Weights of a small GPT-style language model, trained from scratch on English Wikipedia.
Size: width 128, 4 heads of 32 (2 for keys and values), MLP 320 SwiGLU, vocabulary 4096, 3.63M parameters.
Architecture: RMSNorm before each block, rotary positions, no biases in attention or MLP, untied embeddings, normalized queries and keys.
Training: a variant of Adam for these matrices, 216M tokens, 6605 steps.
Each number is 500 + 25 x the weight over its row's rms, rounded and kept within 0 to 999. Layers, rows and columns count from 0. Numbers have three digits each. The size before them is the row's rms in percent of the matrix's.

# layer 8 MLP up, 320x128, rms 0.162, rows 102-138, columns 0-127
101:502578483512507488483488494513491537486532483513496527466503460495464503514540471523474503497487507535487489511484480463445506474483505458513473485484526535498447486481494522473464518497500544500479501430519511495540508462534509478482509468530493534517483503487469521525511548501451503486477522467502515503490551470520502511488475498491510490556505526467505508508520491453512534528517
104:502541499534455510483467527498455521469519546473481476486494501516474513464488516460508488485493541495496520483479488482437524507529516451531531486538487490514509475496482503466492517499518531496505494512468501493509511489483454480485472510521541439544501531489495501510475521490570523551508518505486496526483504511544459519518476459492498517456488506502508532463507464496468486486470
097:529478491515500486478510501524517535490457483522507486499527530500500528520460482518490534532514504508517466502492540544513459447467534521536504490501502546473488486422520499494503474499487495472534492529500460483515534525527477519499514478497516516491557476495480506479494492519474489523468503503513489512443504489467528469542506498493505491510537478496554504491466491473429544528501
101:476469472549542491494487503509517532507527517509510504480505484523438517494526523484536497485511529450508504568476513540505485496505501474502526496495520466525459514473511507447512462455515463502518463488495481534485490486484494481527506538492519511527453511486498491532468478455516474492475530514510512499511470477557505483455486519553501503517531519474481512489507531474506490441501
098:484504500506494506542506476476511482522488466506490488456549503486502461462508471489499510474483533483536463502490496513547542520519500485522526512549483553493520464510535495475476490513565496471475456476527468494489514485482505511469509509469478518475549494496488513499478505535483521495494514516488468526458482530473518488483557547480496462486449484511519486505498511526536436491493
094:529527482508504442492493514513565538522491501508471534502479483503513459529487499520496523483536493539529457503515481500496491497496473470499481472512482487550503481534547493568556495490513532483470502474451490522478533487522478458547458512496507534531508521488507532532477493510473530493500531481543524520519480523459494501505477474497485497494489503532470511528532481497491527507465
107:500547494463464506493515479490484475552479516528475531525472468496435533508482488517492531519483482490444507503454489462502503467538509577508520493509513477513471523492481459532496492471468522528514513492467492473517497505518507493484486482495465488508485498517487480529532467526504485542507499511486487474554522533470489505517490503471525483465511482480533464522512468509503515571496
106:509503468498520479498472498491516519466470474533483469492470524470500510528494454485508493458499511509459534534504526515510496512501514531455501469473535528501531506523457482487539505493508499495479479462451532487470485571521453477524493488495483485525506469512475514501503488539522509526496525502479536525553443519486499465479462494490502489488541488540503505516501465506478545442480
099:504523486517503497485530539516433546498527478516512507461524517530528530529533507517527520479500517538457506485477540510522491499517498494515489478521472484475510510489396493500485503514481503486506505517487479502500504539518474519525466508476514486495520473498546474491458516476509506481486474515525457507471499480460525514483485443502529513511461494490496539526504506554533447497504
097:499516481529488479495476544485528520531516501454485501461510500533487483502506510496519474505520532478513479449448451504514492436497503489494488473514501551473539542516540515524507527477464548511491482485453436493467508500492452536495478496488499506477540445458496502521527502509508504493520516516492503493540455492481540501495542504488513492526454502475518495493500494511508514462518
095:455527474490520471531468512544474535475526516486526467463501457480457518479515444497514496498522543481509532561504515520524469508507555503497489515503462508535482508487505466502498485519486502550447519534541492467507473526479495499518484494459511548477503508481481512513519491501516446467528509474494515506515474525534489465478529497472498493516517497551505495513492489464512477523530
099:444490506522477477515432503503473499509517477513489502491489487466506497552435528480489523496495494486488499499465470501442479513495501497487494478537527497481455488494443509501493556498497557521488487523520515576464480471500476501532498474492493532546474517476493502505473547499492519467532482527476520494491512475518481500499492522537487531495490474500529537496497491484536510491546
100:485501514489510482529460529495527550466520519482495475443533521505449530484457459525469491514491489497514493493485505477478515488498511436504459523524480483503499500501506547529480496510456533501488500459503490497513514464485500498547503468511500510562470487468548492509465571484514487545512505509501493509528491547492478483486517474468505527514493503478497473531497478462489538503461
098:551475516497510498523444488495491501478512540487476565486479520489535478534474493466476448486481514516476467541503483485456544465558483475508508485497501470520510531513523511491480492526520477525514516516541526471517502485528461511528451509475508507535507509546488495534504539539469499508486482512486485508547534485508537490489471497518495535466507459524513497498499524522519472497463
097:475541536483531514529539483431488496501497494481481477523488503496454502462536506513520518474534509523488466485494499551496541532488510475508511486504527500506568540524539521478471516499498506522478529494513491528474493502485509502483537484500528570536486491492510503506482506490485568492466513516544509513446534488520481469517493538474473496487497498530513471507493550519503483531493
107:470476499504475482491505455481527518501453518521488548513458437476546509473497495526519520489498485468507488535469460499504475483465459456487527507531495492468493464520488475502470490511508501503524456466541484500497524463512509524464484459466447539505484499498486496467525490489485501543535496501548526493541527524519470489500443511515487499493498495462489517487498493539485538472504
098:496511555463507524514458524531498499535495483491465522508524522460526555488500517523495526538501511560531470500505493501526515496520472477499510487504485494502534511481552534487474460482469507544476512567469467474531478488556502513475499541463498479521479519468512480501494520509500515510548470505448503506489503493504465490529483526491495547532500493542474480502528506489501491524527
086:540537503486489497491477507503450499487499559484519523498487516497526480474476506471454516474504484523507511509528473480498567527492497501514483487478492486494503500469475474511494552480485533492482471511551472498527452514503487536491483508439493512493541502540512479514501517507493512529537513507534486455551481474464497496536514484519559511538497441503464519470472510527521480481484
097:485488465454518521484526494465495473518534530503522440518484499531491474479502495486466518487487484493500481514493450507518503454493477524526455482467520487487456512538497513490503518484522475523520504550495504539498471508515517500481462494454473500477475543502472490523476471488462491471531480482562483488492490482470474465481523514501470494517447449553456510501517501535469502494495
107:521504505492536544481483490485494509511467503465490495526514508502481492527462539506486500522538501472527485482531526525509464508460516454504530487492546507476542500532537502484473480462494509496458490466474494483462465497519487511487497527494492485499554473507494503471503479491506497448469574461535504479505497517498488510539457571508524502519522535520534482532520495484478552506509
099:535482506508517526516482505542470514473458514481493476460526478531494546501494502515490509484455511492489509473488483549442515536533529498506473425508525496478488522512507505529492492492529516457508498508531490468490478501473495509538490439470503483506492522503484479531552462499502481482513412495500480513481536510500497506530502512473518543509456477518526505525474515482520484485470
098:549511549477526533494499508497534521477525494532482533537461489493468507521510464565475501511536503467517482483569533508478498499513453505461481524479466480486484517487489502489496466511486527520496521461496487506499499535490486516467488506517535531498440474516478474514510472495483476541539524475518504538499497477521552466512489491470497478519498481502444493546480483489521528503511
093:495486445522520509527540482459501480506506488512498500529491482498510501504484496520496527484501465509483504526497498455538513502496489508515543487586498528489501492500517548446552517526541436526505454501509512510510495444540502524501507478488517519462458528518511482531485494496508543526474511532490527501506464457506522496530460530506484486491485494500519478500444501476520525472519
104:483501450501532496576477491496504515505524517458529504511482452490473508512494485491498485498540483537497482492494509462486506456488484467552518558533482481496463512507482496516506484505435523562487476455523510473501506535506514481480528521495513523488548518478517480497468533515512526496498472485453510478558474494527495478513512543519516497489460477468477483507540498488511488502493
099:528553528479502498503526480464475544503500543496509509549450485457525513449519461516463470499514493507500530518502509484493478511535500478526515536483509475490520504451490512527465524507522524498479492480496508546511497537534500475520492504487481537485450499483514463501449451497504534510492488515447533520486484485505489494504437487506460502472507518501487523449519499487498516532455
102:519499507529496501509499488516473509478507518508464532502546547490501485483512514507462497519519487478512467502537494507531496479501535557483492506495505508551514486476516495493505554529529491431540478461505507489494523485509475469495489514487502487519566484488486529476505468516542494514470499429524547471471499548507468493463459527535506507548491470509528516515516461470486516497490
102:528524478509512526471557500486500484513547446515490541517499453488498545445527447552508503526522494467497451506525507497513492497468492542462510511486493491495496535499526484529499468490471478485518552545496477491469482471495516515456509529517512517465524526498490478495502483529487485523503506473487523505514535495470468472493508494486508510487458541486484523445519486504480542461502
100:526489479487520471545480507506464459494448537509533520496503491523489486487527501555493492522506528521467473518505472492478521472537536509473444490502484484512478511523472493513451516513536535465507520504527477503527532485466503492511437481483479491520516452517487530518507506488476563462494561492481482549508512475471504511509484518510512516471472482497507485506515508450536479495480
102:486479467459528502494474505499490494450466475495514516592495525488460485502484487534467467509475545536503512499496469488474477485477468495534521494520458517507501524531482535495453549477540497500471492514490497488504483500484488528533524502528501484463501475515529475466489499514477474498525526542532472489510508512516465483518464492527490527543501490501464499541494483463552515468516
101:489501483494520473497476525493559499533514505501506512501475512496524504475516508522509468491474483520514491489504475440469518561462481495483453527493481511506540489521494482435481485467468505473535511507519529469499518477536442540492507536502488532508503548464488487485482509512504473499495519501521533528519539517493473454518505550500487506486496524512562487538545539518511499538511
095:499531540498506472479505512498492528482511471501494491581485542515447452553530475551504482508501499485514499457495494497531522545501515511510489496503466509499510467503471513485518499560524499503535487517504509480486530516485497457490510529481529491494504506468531524497563489455477458482495488472543478474460498470477495511513522507504530504530481491509486490483519504462560476506457
109:489460470491518477477475512494493525536514471489497530513536471490521528475522551470534498502522512469467470495513508532476504471509506506507522467510496493494504531513500451521523501497450456476492500470496481451473533526497497524478455521503484500521517474501482502493562501535468512486456487478524521525483467479536548451528511491501495462520498495569510486491529457509523497538534
097:522453496469476485511509511501532499480491525509492498504472483528497482486493526510478519484467482483516500544505510522526484528533499484454498508497481529485458521541489502470513518492525507494485467485518480530487526489439480531500488509448470515480456499496505501511423492470508527460519516526534516532504473499546507530521476506532483479515564523455541516486485503502460497437535
105:507543526500512499545459547520485487474494496473467528453463501533510473508473511507465504481511475491462514520469471500470531500553478514503516518505517519487522483532486521508546500455533517490479515485531465580543516513488519523475466491491476500531487502488485519451485520508518531513503466531490526538514492507525508505462461503550495528492514467486462513518490510525489472471487
101:457490508476502527488536499529547525554503512485480513525486489488479522510532489484506499507504499463462507490484445494502486575473487493499509510502494490487511519521507509497544451490493511530524560494514488499511514481521477460509512530519528526497418479483526480509522515543503511501496515480484499538551475464503498504469510447495468517508471465551515530477484527517532529504520
100:491486492488521500478483532481554513531511504495495461497499490544483510510486485503523520561519523430520471553502482517558491499508506504491511522497524494495492520472538477511472470478501515544484513500506520488489465515486529507521508522517505484503489557466484499492505509540527540507488507490516483535463532475531493537503495456496558499450481485495457516555492512519498456481452
100:509463528509465494478480491534511520484508507501489441480477524503461530525523468514516510488525528548531485523513473493465524466484541510487471531506531495463498488514511475535509478482522498480475518511517545528507521503466513460459505487498466473492480509530492482530494526499470461488536474485551436530434511502495497559539518524505497485466501511489478501512497497516528504500549
# layer 8 MLP down (transposed), 320x128, rms 0.161, rows 102-137, columns 0-127
099:492440503501476505489481533496476494510510491504482509503506522511526498492448501485505467488525527532510481517498533499509494498525475482453526507514497478508505467528487467506500478477485514526515511483524460469487452487476471501522495503538475503515481487519460486477514494518509469512511445504474489542512437543526482499522492450529494554519457443465520537480489494482495431517554
105:487484501532482489496498521511443527489533490481465468466472504546462518468489495509495499477486486504500485477505486502477524485531518509506474524486504485434520497496492504484506495500469485506531469430514466500505489483449527428513508484538494481525502542506460468526459469498533520484476505487488494537496536491469455506513550482510562509474473500503501503481515468460461490499516
094:493513542469495510536541527485512532508474475513535533483536498462475506493492459506505457534501475510521495520529516458484499521511483497494536475478552496486503452480500499450467495525519520497492458467431503484505498455510485444458495540490501475476485486506491472548522530507484470515495471501498487512492473489518533554469499527476531504531468479482488507508520506514550504519513
101:487496552492520511493516522483476469481486480452473488509501498503444543511475502501499494482552438482493522527503461492489543504490522553512476491479495472500520489472438552494473480508473535547514503452480505553514453484538499485539505484515496489505487483530470461499528476485486506489478497482459532515491524542485495509499492502525511529471491495497477480472483514491534511451514
099:509510457504502503486494501519510522509517494509509482491554527473530525505491479491479499526488544504508481529482536446524464521515504469500496513486493468562546485527547524516509482492492495518454524527491487480513485513489528483497479464516466532481545533485515545506518559519521476476491537516543530500483478488482525467461465519494512532516517548510529500519542459466515540494515
090:496466512544485473526473542499512496507517479499481453537461511520505509490510500529500514483493520504504486465475470519520541509448466497528504518498441483517518537497532486526481527526492471506565465513508460540509515470515487455520536481509509488484501479518499428515519505472461465472489512485544526533539488474507470454492508474491505490486457509483494518515488543481488517501519
100:515483526498504487495487503529514515491507513512491483529476510527503521501509502474473528510467421485503472534508491522492466502497533521449548464508553481461517538501474489507508486510530456500497459520515513528524519519522472474495517437499511532523504554525544523539471501473440545512467467486525478502513505475500502535533501500464509524475509516489472488506503515528462482527480
107:524511519465532479541487460456494515525453557518524528519502509485526511501495461473509494537525443562478498472513535482501521472483492528514527518499489527526504496515549490556496533525490455493493479497499465498485533523541489480526483460485498512500509507518533507475488508509549489496462512455493499494492514505496500484477490516514520506558510529473478484498466494540528532466533
099:501521513539473456516533544502490576467481499497478525510449460496500501547515475485490514510490459509470487493475470521493522501526476522514504471497523466460516463514465549518506511477479469534492484458514490504525457506544499551510466540499480476499512477489553518513537505454479521511467495501465492510484527503504507502521473492456519543508468503495492510520503514516527472510508
098:461529501506523497440496521496528497500504452497503491540482513507511538496521491489492467508545510477516506451498511492547446482508526506501485535491482499546470469519505503550497488535545518505522513499462545530508517563516483506503527521454489532489511527503501484509477473459497495509503532520465526537551494506488507511496563493503499510497500564506493514477502512441515515488494
097:510532472548510496518483481471518546530488526489511514486509476504492489532528523520498560478487452498511531493486487480499501529475534521553503530513485516524495527485530448552493448488495509466512486510462485496516580494536469500480520517527528473500523521524511511528475460532519527488471494502500493525499512460532494485479529528474522482499496462545487456474486504495486466518497
097:473518516492492564531467470517511550538481543489506519515531448510509472505551562512480516462507533529517473502504515504534490532479520546476488555532498538530499510547499529511508447486488452491497465501515494490461524486456479484511499499507500473524499506512478460526526543498478473482480499493476505500469525519493528494530506468494516491501467485508507492479482503461516490490464
101:507506507523485522451487445506473552507490491529515492507458484515544523476516509518500519483553508511485470483493487498493467496480483473473486520500531463452487514490503490484485515531522491474525489506465497531554487490503530530514496531498460527451497513504470589506512513530508510487484495518496528536469480465509534443490466517516476480516488437505501509504470516507480481523464
102:473499514461500454531488542527507462532522465528524538510483474501463526523481510497497468545551486501495457501453483499498476452516535501506505470505519511466515502523519538505514457516508497506502494469480480491523523502427502482498495540483513503512519486530464522503509536506503477543448504475508488503558492482538523488486532483524526470529483511454476514535514506520510493485537
098:501506528471501481507465524500504487473501492497480488509499466481575542480486506525492493499426429536555501503518476542470476504515480471508494472533535487482489478526539558479510507534498483489517481464490563483489476507537484525467528498486499526491534486531481476497517478486509481482537502483498473558502490505515520538482499491514502506472498490518531527514478464495488508472502
102:475532484463496528516513527500520524490478443452511526524522498550535491491488529479531515519453514488553535500508489485480506524467500544485508495495517525515510508482532512511477461494518545494471491503478463493491512511489529492518536504495485476471493492427523447497498518450518520503523511467461447495489513495510487507502522506515506544554506471543462516514482497502538504481534
097:511508556544469490558514474483486493532479521496489480504503511468530483517493580512538520533469465556519503497512499494511510500499503516543498523514518478451552481523501548484510468524479480518486478440521506491508474530521483506487523479485538486504490517502502495501463513486476484540561484463497516539486521525473499490524510480466460465502515521487493467488501478474490493515517
091:513471511483475476542482456473472545488514463508506487467483509488560451503469516459501504490480521486469477455537510486491481491489490451506559496465505498525507505484509492466491513513480480478505478524517487534547492502500525514485498506486504505502505496539414440500491480463470514513508485486529528498520509494532458514488503522486532503459514513506538483478482465496446469499504
096:479498508476502479464480475518481478487493518503540484484510512517476518478514451543477543522482483505498479505465486513485505493461501500504443499497542466447466500507512485465469503511461501536479506458468534524510481506481490474458483526539483517501487543510464519554488480501480483493520489490510554486499456501459506517503514494481522457509497441551510525484488501494546483551515
105:480492537510440494482512474451493514482492468504513483500519522513488518512461550505502521512460455520481532509477473504511501508462497530521466510507507493451484476531495514487514512513494449494533469454499541510516451478531433538507517508475498447503526496542457436509508474479527463499480533496539461498509492505531536493491489454488504488481501483466501508493499508493519497511500
100:466543499506478522487450515515481518476552482462519497564466536516507508522518508503518500510497529506490493505487502515511491472515512472487544535525508479467486529460498513491466530464528449536479495463480508503480529454483498486499486484542504523557513486534482484525482482489488534521531543501506567493513553495495486502492483518505491459463526478477491506497472505487447507528480
096:472501503546541466520503505452533517509509506522478477535525507501491485516465473512505504526449427480519512513519529466480471489493471495510480518503554501496481495521487514516501482538493484473446494503538496507506523526510551525541454548505482484440454465494506507476479490524485510461513502529518486508499507496480481510508526527518545484521474477488510550530472535523479493511506
093:500497510526488503473496526475519514497497514490492510530480527484470506493493496511494495477523431496494469455525475495521537516504461540503442517502504516476530500540459508469539504455467531468491502485453487534525544474509510486535519548484508486470510464531433479504470522485486505510492514529516468497515484488526496470506522518480485518550506563558509516517507522493503533503499
105:533508490434506481475548503472462462481487491499515505510523545484498548519519492457483536469489478515508519514511504518485535490488493477472478511488542482482476519500493539518515496522519461526436485515482491486516449479486506500539561496500523481469506501480494538471475512484457503538505490518491495497491497488462435498531440495547490490484489545496490546487505515512497500485513
100:541499517503547518544476468491501543496534521476491508540443500501492518452517509498515481504529507518474497509522489487486487542517490502542504457486492491443498539475531515524529511488524520534514463523528512500477509514554549505517480502490462529475466490492485506527498466519533496486520520517497498507502520476541497507536459524507469489534522479493502530426504500527455476528496
102:525506468502477529492441513495458507476530486485481551453537486528502486513524524516489510473508581546487483507479519518512539489514496476509513501471521507552484456499499493490514492471484477520474547477506468495518525479512464497527533496484440498518533488499553505500487500472522476472505512502501509523473510569515532497528484509501496501460511492496536505509475473488514511550470
101:548510478492464509523523463491535510468503538487475534523529502519467490506556464485505526514579492518469476507470502482539501482475497483540502493508506534508512517518486499506529487493485562490488463498523465521497552526525463529475546502518520506457498519468524509486482512507509518477501460473542561491541504477540496475494500479505448484525509487496493479496498505502525513482493
100:513506521531511505501483484513485489477505507529462505481473536479482516514466454490465471524534516511521510480492520501473483497504433488543475505530479545530506536515472507484528492513531517496466540573454503463456496497490520471512521475477473524472520458517494492495494464537524496472515506474502485533456533506521471520479458536508487521527489545476523500497527522532505523526522
104:539498521465491480484472459498512533448458531497489513482504493545500531486508486521497491491497433530485489495488489469516464486497493465487496518496475526484497470497535488481498479512498568511510500422491490521471517536489450490507457481481445507506491513496469526492489498478594484463483519529502521482518488493512468479519509467508515509497507514491528525462511499485471529493512
098:521455522509466490499521492487490468490487525491475473529520498470498508467465480481516475506564485521468521555514498538492451556527504507491468482505508491450471527493544557523502502485520499490486515459500480531508454521494509511492489481480441486521540505514501499469503471476488507491494488513512474531514467509512518420496464499519486477495503472514478500491464476522492524535459
097:509509494511533515501487484464500502486510509502503480488505509512511504471524512523510462524503479549509511449457466524470516498519477514472446544507499513520514461463486496512491522531504524440449447469441484451482433529515527510462473483493477489479527520480518497523511487510511527474494479478485498523455474476481525533507494499537486495516471488504508525522523516549500465532478
106:490512465486499455485445473471475472520518508512453533479546485495506511533514471478482512465509497483477507496529503489473463491503473543455492491514496481510528503553518474515445545510498496494477485509464465486508454549514518500487508497519548476492484520463515580505510510492490530498511457483472459517491469490518488482489467514467510479505522510499530516549527512515522526522502
097:470517513499460505495490556501485490465494490499540490469517540482496538558481516492514492487515476505518493477488448483544509492493524533550493534520466499475485537481521455513505478465500507503501530464528484469493463482505497513518503510519468518498473464480492486495517513469496457487547521533477472472474478535499512498476539468448520518500540517479462482501453538467519512540505
106:507469497507529526475526474526489498487485489510510493496521488528527549515514464499517532464495565483461491472498552503479535435507563478512500495485491464523472502499477474514446501532513457516526478540504515500504473489470488475494481482473543511516474465525491485485511500425517501483465506491487506488473510473503516483474523488507527513480516474535530463441473485498507512488508
100:498457480471488516496469547483530496483488485528478509485537447517510520550548512456529532475532475485479494495494514511487529505485469469511505483545515515495544499464532492517537502492468509551501490526547478494501518498437514473485480468530503462494513527507517473494521513454508503456531514524494503477483536448509512447488483467516498517468492472517467509494520498497507486536481
098:522512510478468467509516490491489492520509480480537522526491480511517516503534527499515476510481448501532491451536486511494518496523508520512529490483485427490482535520491481524526553506490464511495490494485515453489541509495494518509533443476523490502512473530551550465489492444464493458531536477493526488497522506497478507479497497508489533487471523437511489488473533455538524492514
# layer 8 MLP gate, 320x128, rms 0.177, rows 103-138, columns 0-127
103:494488452493507519470467485526536470544529499496475518476482510469542447482472524567488469484448476498531531522477497505536472505459502463534490476497478511532509496502493523479547463507535488506519495501483503480501515505500479452485485521507495485516489499517522530500528474495523510519499533496512516445487447526537502498509544515484482497533486541538474531523476462506476526505531
097:445466463489462496477475518517508514484532538485548501548514509526539467524532514501486472529504505482479466497462460529523511471522505464538512497497507509497528510510461478537510553510449488495547489516505519470499525482525501491480495490491509585504518520505503526475508469475492514503527508521450480504473503510496464517509521514532466497459507545493500507489521518499539461491505
099:483505520501482511512495468487506498477528457501520512486516505475506497511506458486516495520468491504506522534516426515494497445505520500540510478485536547519497464455499479492448517486472491503491457476494491474487510533464485509470496515483510529464468508531535523494476533506501496496463515518522517455529529476486473489467480486488489497523449494459472574462470531515507539522538
107:522518493463529518501468501521460509519486502493496496517523529491464506512495478497504520516484467539527456475573550517479493503507509496543501475529525464480556459483490496465497492472539494541484531517475483535490478502521512420475504500510481535503500495457496509476539499510527486488481525536489530529509508477512530473471532496520476478513520506497543495487527507525540551486503
095:501550513468561450500460531547492505547470445443496524503509467505501470491478508502489520472473469480482529515469478475454493512474516438481496529532501509486525520498482537497531501508457479530509562526505508483520499469491496495510495515493483490510509473508528523527496489486509503508502501539501560499476543511515516524534525493503500523490490521546525476522501469507483460483502
102:507503475454504499499521516447520516493504481457521484497495513466498470486469503517510502476479519514481532460489533539485531500494455484577502506493508537508528485476512494494470478566476468506529491504538520471474449528531494502484541546527534513449500477502491483475510480482502507469482476518477509479489517501489501471440537504473487497524526498488507486451502494515547524522528
113:493496469470537534451539475488509467495519478491530517508528509537480492521533503549473502511522506507507501495521497495488492530478470544498495497540498501492531492481525531536518523496464486466505530493499449490517460477483486483487499526539521494504515480491543539479507493441474554502467533501473500471495496550512486463508511538461462480531459555476472541537487504503503483509504
098:485501518509542492470489499523490556494498540509521500485514514488439509498516479458467500489482489509504527500498481527525519528440505552499475451486488479466508483520486570467500484528523496509435483482510475490502509506462503533511473503508437495504531469548567549501514494459565506509512504490501494510488485520544514488486509531504500494506474486512505511501484501527493518490486
098:516510439492492500518493498542477451539519491484511530518513497509481486476517497495490492488489502499497537480483531501499513494509457521506462512512519440521493489512545509504485497550500480498472492494510542469513500496556470462507545510492512495476525514519538517477456499487534512486518541522512528477531499536485531512448558515504509484574513508543522483498547478533469514482524
094:521499476517490478504511538487512473516526512451537476480558478484477439461557504483509508500489511492473482471491492497506473493494501534535532487524492521549536495500517494528526542525485497489518472507473495524452532486524501497483514484483501485540478479521466525489455461520505518479505465458464472487453501507538462535521504539493505507498501488462477460478469484514467489527465
099:529480504481522523500506467487524507506495528532537530517462486488526521519513501535469469513534493523502534534484481547496478481478482567511518488503500514497506456486483522529501487522496484483461474489529518520478495498501520518499463474537473494458460478484501546527483482513513489484488485477491495526501487496480480515502484493514531499537554531448459523477556506573446527526505
097:530555492540478505460508504513510477507502503524501478508544490518474506485528473511489484510518480467536489508527479485475500474500534488489519521541521483487536511469483479514507490477506474507525550502496510532539507511519501472483507502450459521496479498485501539527549519458450528534471460509520458549473486464530510493539487509536469475525487458455468501522479537501511475484461
098:556516513473491498508494497489516494502453510483469532441534524479526454505540507522460462480501466490457516460502514504496475518521561502522550553517509522495488508507530518545536496480507519468513517519503528544532517481513465484475476489544443509502479492514520512523534482478477505496501554518534527514501510476469506489508493501521473490513507530514489453475506487528474524500497
104:482492442501539525471528474506499534548479477488541483501507473559505495480535468473553502519523496532561525466506497508467481467489522507529459485478468469506524515508473488495474477517470493536457488515476509504448539508475484474496473533511499506528474488530509535549514455515470507504465511478466495506488536509507466469477508494500533482500477521502510503512492457496471490507505
109:503452521502476474517558487470480479476490532503502495507527491492507490513515484526481473548488518469509441468512522536501490430557513461510508539517478492532480476501446466510525510528454488495518493514544482511532503507498502520471448507513508496467539484507520508527470511492474490495529443508508511507491553496479486512492475484533500485494530497468470518489490488537535482471471
098:536497472483480459480488506514514551501533492491500501519528509486470499455473479538484497498503480497510504493495510516497452540512510497454470492546479502531507486515477523537457520489490491517451502515530499494480470462544510535532518515560488526494524515541535508473475533486515503497498493486467497519494525513461442475529501465524498512505491473493497501543501574519500496492432
095:537506484482529531421525506477486480505543530522508506461519502511515487475464465530501491490529507502495511496498479532516525512495533503465453489493490496547504494431507455513493511486449508492506515516510469468438483524529505455475464527509469483509511481530539501515533521508503460496475505501524524467517499470480539431493520524517506485520504501483487496479471535513489480511481
091:504547540485507473537563497485483534491501493461467523457511511465492479494510471484539495486504487468455497486503516526494506471463501499518566500517493505481520508494502536482475453499491531489485551478532500501536461556502490475553494455498509476495497500499517518481512508473488559488471498507497500527557502494526487495449488468508500503502531535480527484510531473477497521471471
106:463522493462549489484512523481505481566489477510533467505507501506470505478517497542514506479504453456539472474488529515491470503510504483536519570511535476460516495489492508507499466500486487511508513502523502479503483495523471539513463525517493521497474505457494509465557495496475456524544483478504497452513473537460495491445504503473509510517510543492502543493521501493513557495481
096:539456471484497470481537505522519517532530487472443476496474480488530488527506522505487502498489490562518544513517519513524480504497474511521510514524534476494544504490511480463479495527498493487534483493494499483468496547506498506451496488483523514435536497467501508475473489445521542501483498501539485501494484501481506474469505499503497496545506474525487559465566455545518509501501
090:499542482468490508502504535493483509539488475443514507487497487511516491472493523496488545457496481519499508490478496508513483525541490499487488505481496461472520498481520461496460488492504520553599509494474498488492500505471507457485515453507474536501497499439504514535501539448536499515497492491514494488518511488526544499482478496528417536526535508491508494491548480505516489496494
093:516492498487510456462465556506504484517485496480518477501490519488430480534502467515535481526538484494522512486501529489506506521489515491514521497478488523518507455493501498489532489483502500488571479472468509486503548507506497448493496514504512456470495523544495519483491468446530479504508441540459497516538494455476449488497526507501506486466520548510510491521486530478509478480456
102:496521531489468487493530475540459462497482535500491541508492471487505465451484492508515489471501481499474519440513488490470495500508480522474495469510527472502518541439449479489504541463512509468547513514531475532518497489496458497468475515523501477497460497516499542465481485498499530495527467517510508451505481509472514508475479482522492449542485539518495483512468446494521467508502
103:523505520512510512489512509532518459501485537451503494467528494507500524442525449526488478530487485477478541486457495479532459473531508497540480513545525518531496489539517526519520530520479465503468510506478479483476480501532513492514515476513482499510519515512515476489488459483533510490489511529444518497494488497525465528482527512512532462503458499440448508525454510510463502531463
101:485533478493553528458463521486507501509509493495482512489525479519503513502538478510488496477514475506530469475521515491501485498508540470513493532468522524513498466506537464516538452481524501513542486525535515456495469460476463542473510537492453529463519482510492520486527529484536473493499489533496495510500531521486547453496498494519501512499497497464540500494470470528571478553482
103:457484488478481466522499493548550513552512495490481476505531517507481461502493494495476509504523486510521533502513540508533477423550477435548524531550506492511478502505509539513502498511479522503477521492492514454479535537498504494478489555528513505517488516483505533507493468474495509486500518510468503488525488469491504443438525506476475497498507465498498492467517492503525475474466
101:490523491450555483509496479535474484480513516493492525505488519496492463455490481490490526516466471517488492453494473519499524471496465484521524506537483456487507512481519513496483494513473531489510521488526522442508486481508528505508476471513482524478520532497485541496505472483498508480500564508515486494514487539480523453437539522490467472492545444496518500524531545526549490465471
101:479499528484485538510518490503511506481553487480497441479514504517496447511489494546510491485468473478542465490487532497510447515502497470511524509481476488472492490476500503495440474534563464521508438519543499503504540527505482474496491523518508507510485514492465527513473518502510463508541456518478508510532505498563467502495509523487523489489521515517521510493431504529464498476509
096:483493565488527491467448528525534513506529528513538484490485453526502490500532492500479496463445528514520431463474483512489492464509488534508543529452483463471470490481500531500526492522520470518515475478531491495469523498519471519486475464498496525515515474485472510507493458462555538513520500460519471523481524511490533512540478489507488498529510522485496534516481501520494507490507
096:477476528520518534474501542501487437488490464518552472478537482524491515496501468510535490538521509529520498513477519501481514477484531484477484520510488487530531512490491506568466522503479488537505487524533488437483502496491478544504508502528475499538495536514507520451488497531521490511469474516496526512510503504532492495484568519492511526512526543494534493546461532496460485471521
104:522499523507524491493516546533507535490444520516486503466504524472516507462529485536493521514496488535512521514491467557482466494500486502500529539509521454536474493514480479532508514545510544515454494477505500510507484556481501489470501487467502525487516490524552523487508500485517531464499545522555506430500463522502495471504540495548486510493498500470533507481512541507521465503510
095:499499569501494471511510548479506493441524491512494530523473504504473474558496457489518453501477479512498532484521511502466523471497491497521526523485469514523484478457490478486509475529529513500459503471512538503484507541476467497520497488496511557464532543476518499493495529483525487517516456535485457486529544490514502522515526504482493539489491488520512517467529491552521540470522
111:475502476503507464479521528521533522547499491524487513507552515485473475519550492561537476480490505556525532503528511521521520520478484497483501508508496517515522471506536568469548528502511510489528481487487478515506497512483480457476505509498549504525525484474528515477529547519520496490516460470515516547497501545496543501517522539546490508510546500502505500481509501476466505458515
099:498450531515520479525525533547485519484529488520490468527506475512496476447493483531489476498454496531522508495490451520468511490501519511476519461442487548508481502482500477492490493494520519487514523506504481545471501489523498528469501548510472520503520482496548521536529504478506517529517517502543494493529571499446488499457517533492496544491534492459536532503530505504517489480516
098:484466513521521496487542451493452463470449507515517519478489533490585494461503524505559518506508463487465494505508489515448533481482511504471495493539473507497532493497491502486509517521531481514560519525526490514543518519480501479479462521465460514482502517552479534513525529485498493491484456512519521484468531514505504479527520527494503490468517502512509514498480469512539510480526
098:456470455503452482485498482521446495513464494472476476542519532478486520511476493507513512505488492488538507451467517490515479530507508480509480501528505465486487492506523469504472514499433531507488517475506520491509532518517496542447514482572486468539491538491505523524483491482495519460510521473509515495487525533519508502460513492485496474533459463498512488493470506548474440520516